config.toml
head_dim = 64
norm_eps = 1e-06
bias = "all"
init_std_down = 0.031
optimizer = "soap_variant"
learning_rate = 0.00974
warmup_steps = 200
schedule = "wsd"
decay_fraction = 1.0
max_seq_len = 512
train_tokens = 559000000
Each number is 128 + 32 x the weight over its row's rms, rounded and kept within 0 to 255. Layers, rows and columns count from 0. The size above them is the row's rms in percent of the matrix's.

# layer 5 attention output (transposed), 960x640, rms 0.0269, rows 582-594, columns 256-383
size [113 106 104 107 101 106 106 102 106 105 107 107 102]
[[199 134  79 107 129  99 157 112 114 135 190 163  90 154 128 133 110 119 136  77 144 144 136 100 150 145 119 206 121  91 170 178 144 132 129 188 107  80 131  99  60 124 147 114 151 168 131 215 148 141 160 128 133 178 138 184 176  92 181 129  91 158  86 166  95 152 107 165 123  79 156 134  94 157 142 107 163 108  76 139 127 127 113 113 118  97 150 131 110 167  77 119  95  91 165 202 132 168 134  61 125  78 158  98  73 137 104  68 159  96 109 129 189 117  78 164 105 159 131 130 111 147 105 166 123 198 130 134]
 [145 159 135  89 122 127  54 107 140 145 145 144  78 149 149  38 165 105 138 147  64 160  98 136 104 143 157 162 156 121 110  73 103  81 161  96 126 142 111 119 117 126 111 168 155 135 177 190 162  54 150 138 175 139 122 161 119  99 163  34 164 114 144 141 150  76 143  87 195  98 121 120 126 174 133 144 152 110 133  80 211 188 141 113 180 136 111 166 164 137 163  92 114 161 107 126  64  95 112 161 148 152 127  74 119 151 131  75 142 121 145 138 133 136 178  64 208 130 142 150 148 115 130 129 144 121 160  72]
 [110 185 126 157 140 117  98  81 140 108 169 137 150 107  89 161  98 121 127 122 106 134 111 151 114  81 157 119 158 190 105 112 110  28 144 140  77 110  95  82 110 101 139 108 137 158 107 104 106 141 103 106 150 147 106 173 121 148 141 174 159 171 160 131  53 153 128 117 134 102 161 125  74  80 155 132  84  84 152 111 110 164 151 142  94  93  94 119 155 145 120 160 150 171  99 128 154 187 141 123 178 167 187 144 169 108  69 131 190 164 144 160 183 129 143 142  88 144  91 122  81 105 142 116  84 143 139  99]
 [ 91 165 131 156 130  95 106 148 140 116  99  75 118 197 116 185 160 147 128 151 153 171 147 121 177  83  85 134 203 151  92 105 127 114 174 102 106 160 183 140 204 143 157 145 137  78 130 105 148 127 141 122 129  44  80 201 124 141 116 127 150 155 174 133 144 117  64 179 110 161 137 156 152 121 111 126 148 158 119  99 121 100 156 114 165 127 175 171  91 174 151 161 105 123 110 131 148 103 123  63  90 185 162 109 184  72 146 178 130 150 161 131 109 120  56 170 108  90 143 170 127  87 121 139 142 163 162  98]
 [190 143 151 171 192  72 146 114  83 138  80 122 182 159 150  93 118 118 114 116 170 122 175 135 141 120 145 152 131 132 175 172 110 135 146 101 158 151 109 143 140 124 152 113 112 134  77 139 221  97 195 144 148 116  99 146 156  78 178 128 167 126  93 158 142 114 115 127 153 103  85 125 143 158 133 132 151 136 106 155  74 139  48 162  98 104 119 168 120 161  52 138  78 138 150 119 153 101  82 162 139 110 179 125  98 120 172 148 107 143 146  90 119 116 117 131 165  56 179 142 177 167  87 120 174  73  95  70]
 [133 116  91 116 142 122 113  82 121 173 135  89 116 133 111 166 143 161 127 161 123 113 133 118 123 117 142 124 178 105 152 216 163 205 107  69 119 156 121  84 161 148 150 155  61 124 123 105 131  99 145 107  81 153 184 120 186  71 138 100 147  56 128  84 141  77 157 128 141 109 161 127  89 112 112 127  92 105  29 136 156 136 100 128 116 188 141 145  92 168 167 191 162 124 119 133  76 107  89 128 113  84 162 113 115 114 132 196 149 134 128 132  88  80 110 133 113 160 137 107 160 128 112 126 112 128 122 141]
 [111 171 156 128 114 135 139 137 119 124 122  93  60 131 142  88 142  99 128  87  43 118 151 192  66 114 207 186  81 116  86 124 156 171  87  84 163 109 101 134 151 142  72 122 119 158  70 142 122  83  77 124 158 126 175 134 151 157 129 141 163 131 125  77 133 146 140 133  90 106 104 108  65 118 151  78 106  64  87 182  93  77 135 152 183 139 112 158 104 100 156 111 152 179 156 133 119 151 166 119 152 133 135 150 123 163  94  91 110 161 186  74 140 162 143 150 131 133 173 110 128 150 146 127 117  83  84 124]
 [ 92 165 140 157 161  99 179  94 161 127 139 178 165 141 138 129 123 113 145 114 156 123 131 145  83 104  62 183 121 127 155 147 170  81 124  94 175  89 112 131 137 169 141 143  97  95 153 100 142 126  97 162  83 140 102 128 164 132  85 134 100 126 132 126  58 157 144 173 157  81 148 127 147  80  48 110 123 148 153 145 148 135 169 120 153 123  65  93 110 177  91 139 104 105 142 152 141 153  55 102 162 127 126 145 175 151 194 143  97 164  48 145 128 158 164 108 137 128 177 144 136 132 136 101 134 141 130 124]
 [102 123  90 167  77 140 150 179 116 112 112 111 139 101  85 117 150 131 147 118 110 176 184 131 126 138 115  72 204 115 139 143  96 157 169  74  91 151 112 124 190 150 143 164 124 138 170 131 129  79 135 105 219 137 161 134 185 103 105 132 165  95 144 116 120 105 114  63 124  90 111 119  79 168 110  53 135 107 178 133 108 131 107 167 169  74 168 125 111 150 143 198 134 207 112 118 163 155 182  70 144 152 118  80  80  76 167 129 119 143  98 145 116 122 121 137 129 135  83 131 149 133 186 129 102 169 105 183]
 [147 120 114  95 107  98 124 111  75 139 168  91 112 112 119 125 108 153 193 166 105 159 160  68 139 124 158 123  93  77  82 117 125 116 155 146 163  86 128  95 142 148 103  98 134 123 130 112  84  98 128  93 174 122  81  79  97 131 108 129 114 178 127 136 164 139 134 107 121 185 156 113  75 122 136  99 129 155  57 134  98 127 114 135 114 102 160 135 113  40  99 151  90 120  95 144  65 132 173 194 140 146  97 104 157 165 108  74 141 187 161 102  87 162  78 120 128 111 150 120 131 144 106 137 124 147  74 137]
 [109 163 129  57 105  87 136 156 155 132  65 107  76 153 181 148 129 104  88 124  74 127 152  59 110 141 135 104 179 126 128 120 109 113 108 102  73 113 125  98 183 169  91 170  82 114 140 107 193 129 117 141 137 147 160 104 151 155 173 118 133 110 106 166 124  79 145 153 135 127 105 146  81 169 100 101 158 209 127 191  98 133 136 171 205 143 173  88 142 127 102 127  84 161 126 142 121 135  99  85 162 142 117 115 126 163 163 108 178 109 149 124 147 131 176 107 137  65  70 144 185 157 137 163 158 166  81 165]
 [132 138 124 143 124  94 126 140  80 115 155 216  92 179 131 128 158 130 152 122 104  71 138 109 178 225 107 148  82  99 101 157 146 100 110 119 175 109 135  68 101 133 121 130 144 147 139 147 158 137 105 158  98 122 122  97 133 162  53 105 147 134  95 136 118 127 113 103  73 111  80 125  69 117 107 141 148 133 164 138 163 129  98 110  89 152  95 130 121 161  96 103 168 100 159  37 128 110 102 125 127  78 159 170 115 102  63 146 115 129 128  78 128  93  98 174 145 136 133 130 178 149 176 130 197 149  96 139]
 [154  87 161  98 202 119 113 168 105 134 157 140 128  94 118 150 135 211 140 161 133  99 103 158 133 148 108 181 100  94 112 146  60  89 105 118 147 147  89 143 104 150 118 133 127  98 156 151  86 157 131 154 151 173 167 115 114 121  86 150 126 151 157  90 136 128 141  56 125 141 122 131 108 120 150 152  84 126 157 200 118 168 179 153 138  89  89 136 161 128 104 184  61 145 124  62  99  68  85 157  97 140 125 107 115 175 159  82 188 118 123  13 122 129  94 117  67 131  98 159 163  86 141 111 146 147 125 100]]
# layer 5 attention value, 960x640, rms 0.0217, rows 583-594, columns 256-383
size [124 112 116 109 110 113 113 110 122 113 114 109]
[[108  94 145 152 144 177 183 137  78 132 163  97 138  89 111 164 120 144 135 108 178 160 122 107 141 146  84 106 103 158 127 191 203 105 126 123 197  75  83  85 173  47 165 102 106 131 153  68  99 196 149 147 155 178 148 136 129 124 146 158  62 165 145 101 159 168 122 115  98 112 196  55 110 155 181 155 100 110  62 148  56  92 110 110  59  62  95 144 124 137  94 125 148  67 145 181 127  93 174  76 167 165 161 151  74  43  98 101 145 100 136 108  88  85  77 178 131  93 125 114 117 146 183 109  62 131  95 181]
 [150 129 105 123 107 138 113 143  95  95 108 119  71 151 137  99 134 141 144 114  75 137 114 116 143 128 171 148 162 128 118 183 147 141 134 136 132 177 161 136 155 116  88 142  62 115 113 135 137 149 117  97 100 110 120 120 153 162 100 104 124  87  80 148 118  72 147 152 107 107 144 112 162 168 131 126 127 179 158 132 145 120 152  48 121 102  99 146 138  73 185  84 109 122 145 117 111  91 145 112  71 115 124 144 163 138 106 145  88 133 178  86 136  81 119  83 155 147 151 160 140 122 102 210 149 146 118 221]
 [177 154 149 111 111 147 116 160 118 132 152 157  83 100 111 106  92  92 104  83 156 106 120 176  86 101 156 123  92 101 153 114 156 119 151 154 171 135 155 148 148 160 103 129 103 164 146 178 124 150 121  84 156 164 154  93 116 122 162 154 110 137  86 143 125 187 146 125 180 162  90  75 111 113  92 169  71 162 161 160 180 156 137 195 107  92 142  89 172  91 178 170 140 109  86  68  99 121 144 129 129 126 133 178 105 153  75  88 156 156 171 147  97 134 177  63 138 151  63 126 145 153 145 135 117 154 175 145]
 [136 103 100 108  96 158 169 118 157 123 146 123 130  89 116 165 183 116 111 166  76 130  92  68 115 111 124 113 133 110 112 133 176 143 163  94 151  93 117 109 124 139 197 182 142 131 167 103 140 124  83 140  51  77 156  86  67 153  98 129 159 162 114 138 142 152 127 112  66 140 148 149 114 130  70  89 131  98  68 146 141  85 140 156 194 138 145  96 126 113 140 131 161 121  80 136 102 126 143 144 118 122  89 151 154  92  65 154 110 135 126  95 133 131 173  70 133 163 129  63 125  53 142 168 110 148 149 201]
 [111 102 126 118 114 169 190  88 194 162 124 167 132 116 117 144 108  82 169 110  43 154 104 102 146 137 142 121 107 196 157 121 103 131 162 150 109 105 107 140 150  87 116 143 140 167 147 112 159 121  99 147 169 123  73 129 104 124 154  96  87 194 128 114 114 139  62 149 137 121 129 141 160 103 174 153 163 179 160 117 110 110 172  99 163 128 137 113 125 146 115  65 104  81 119 107  96 120 166 150 122 130  75 185 136  73 129 108 117  69 154 136 113 154 107 139 159  71 150 144  60 129  98 166  92 179 104 155]
 [120 125 131 147  96 115 124 128 135 128 146  75 195  91  94 166 143 106 110  96 105 136 138 129 132 124  84 164 164 141 142 136 104 128 193  68 102 148 126 136 105  94 112  76 110 128 149 123 104 137 206 150  86 141 119 108 102  71  82 142 170 163 162 177 167 137 105  90 137  81 139 177 158 124 114 154 152 106 106 125 125 140  92  85 155  92 119 138 155 180 124 140  95  92  85 180 140 122  99 138  95 134 120 117 175  85 149 153 160 115 108 116 142 154 109 177 152 104 104 132 137 123 112 161 115 167 114 123]
 [159 142  56 137 175 147 114 170  94 130 139  88 153 118 193  88 122 131 151 179 151 150  89  90 153 125 163 108 161 181 129  76  59 114  86 122  61 130 100  86 137 144 131 113 146 115 112 146 167  93 112 114 186 159 132 102  96 130 131 156 130 127 119  87 196  99 115  88  86 130 136  64 102 150 118 198 101 120 110  99 133 103 107 122 180 152 156 137 137 107 144 163 121 156 115  81  76  71 162 151  70 123 156 156 147 100 121 160  96 174 156 111 170 103 127 132 100 100 109  93 137  84  97 155 169 185 132  73]
 [164 114 118 108 152 123 106 130 110 130 129  90 126 156 143 132  76 110 107 160 132  88 119  46  98 112 104 175 135 171 128  85  97 142 111 114 161 109 131 112  88 115 103 136 152  36 104 155 100 165  98 152  60 126 100 127 122 132 153 149 155 144 139  87  74 161 102  75 103 125 121  56 163  94 137 176  91 184  69 115 169 118  96 137 110 137  98 114 144 108 129  98  71  57 157 131  90 103 145 178  39 170 133 157 165 210 115 131 168 133 172  68  72  71 155 126 110 101 145 144 152 154  90 113  68 117 149  62]
 [124 130 196 172 160 194 106 146 186  52 198 184 127 169 104 100 142  88 113 129 161 128  90  62  66  94  96 184 106 117 120 163 112 195 124  99 149 127 153 105 143 104  93 126  78 127 146 164 127 172 123 134 118 155 125 142 122 142 163 107 136 127 137  89 111 167 138 163 163  79  64 113 154  90 107 119 150 157 131 112 128  72  70 112 136  95  92  54 128 158 161 121 160 167 107  82 161 122 127 101 146 123 183 154 155  99 204 148 142  52 116 142 196 126 177 123 111 113  77 144 129 119 145 164 127 137 131 103]
 [146 123  95 134 184 168 128 162 169 114  93 114 151  69 133 152 113 170 178 125 153 141 160  86 190 126  91  91 121 124 164 115  74 105 150 178 148 150 144 140 141 141 136 107 137 131 125 138 116 116 174 150 120 136 131 176 134 116 119 103 111 123 157  33 160 182 158 125  86 108 113 109 187 118 112 107 130 105 106 111 127 123 192 133 163 110 129 157 122 185 114 121 147 117 165  86 130 135 122 154 116 168 141 121 104  53 145 154 104 156 111 154  83 115 109 119 103 233 161 101 164  58 105 114 126  87 153  94]
 [ 91  96  97 132 121 144  82 144 207 168 161  88 114 123 196 121 118 179 119 104 119 116 150 169 167  85 142 142 199  72 161 101 153 166 113 187 142 144 119 164  91  68 131  28 135 147 146 141  71 167 157 137 128 130  76 129 139 107 197 114  66 106 122 116 138 129 147 149 119  97 167 148 183 159 177  84 131  78 106  99 110 130 176  95 161 177 137 155 148 145 140 107  82 181 119 141 114 140  95 131 136 160 115 103 120 135  59 131 114 105 141 104 112 138 125 167 172  86 151 103 116 123 143 129  81 136 211 181]
 [106 102  99 124 100  73 157  59 112 165 104 112 172 111 140 150 151  82 136  59 151 126 154 124 145 139 112  79 142 178 116  86 193 150 116 106 153 186 102 109 133  94 136  89 178 170 133 113 133 118 146 117 127 103 109 101 191 132 162 158 140 125  91 119 129 132 108 223 136 122  52 147 146 160  80  86 147 148 155  79 128 108 128 158  84 159 168 147 115 183 169  87 145 137 115 125 137 175 174 153 245  90 127 173 195 161  91 172 113 126 171 157 142 154 107 134 147 156  98 131 120 129 136 139 166  66 153 217]]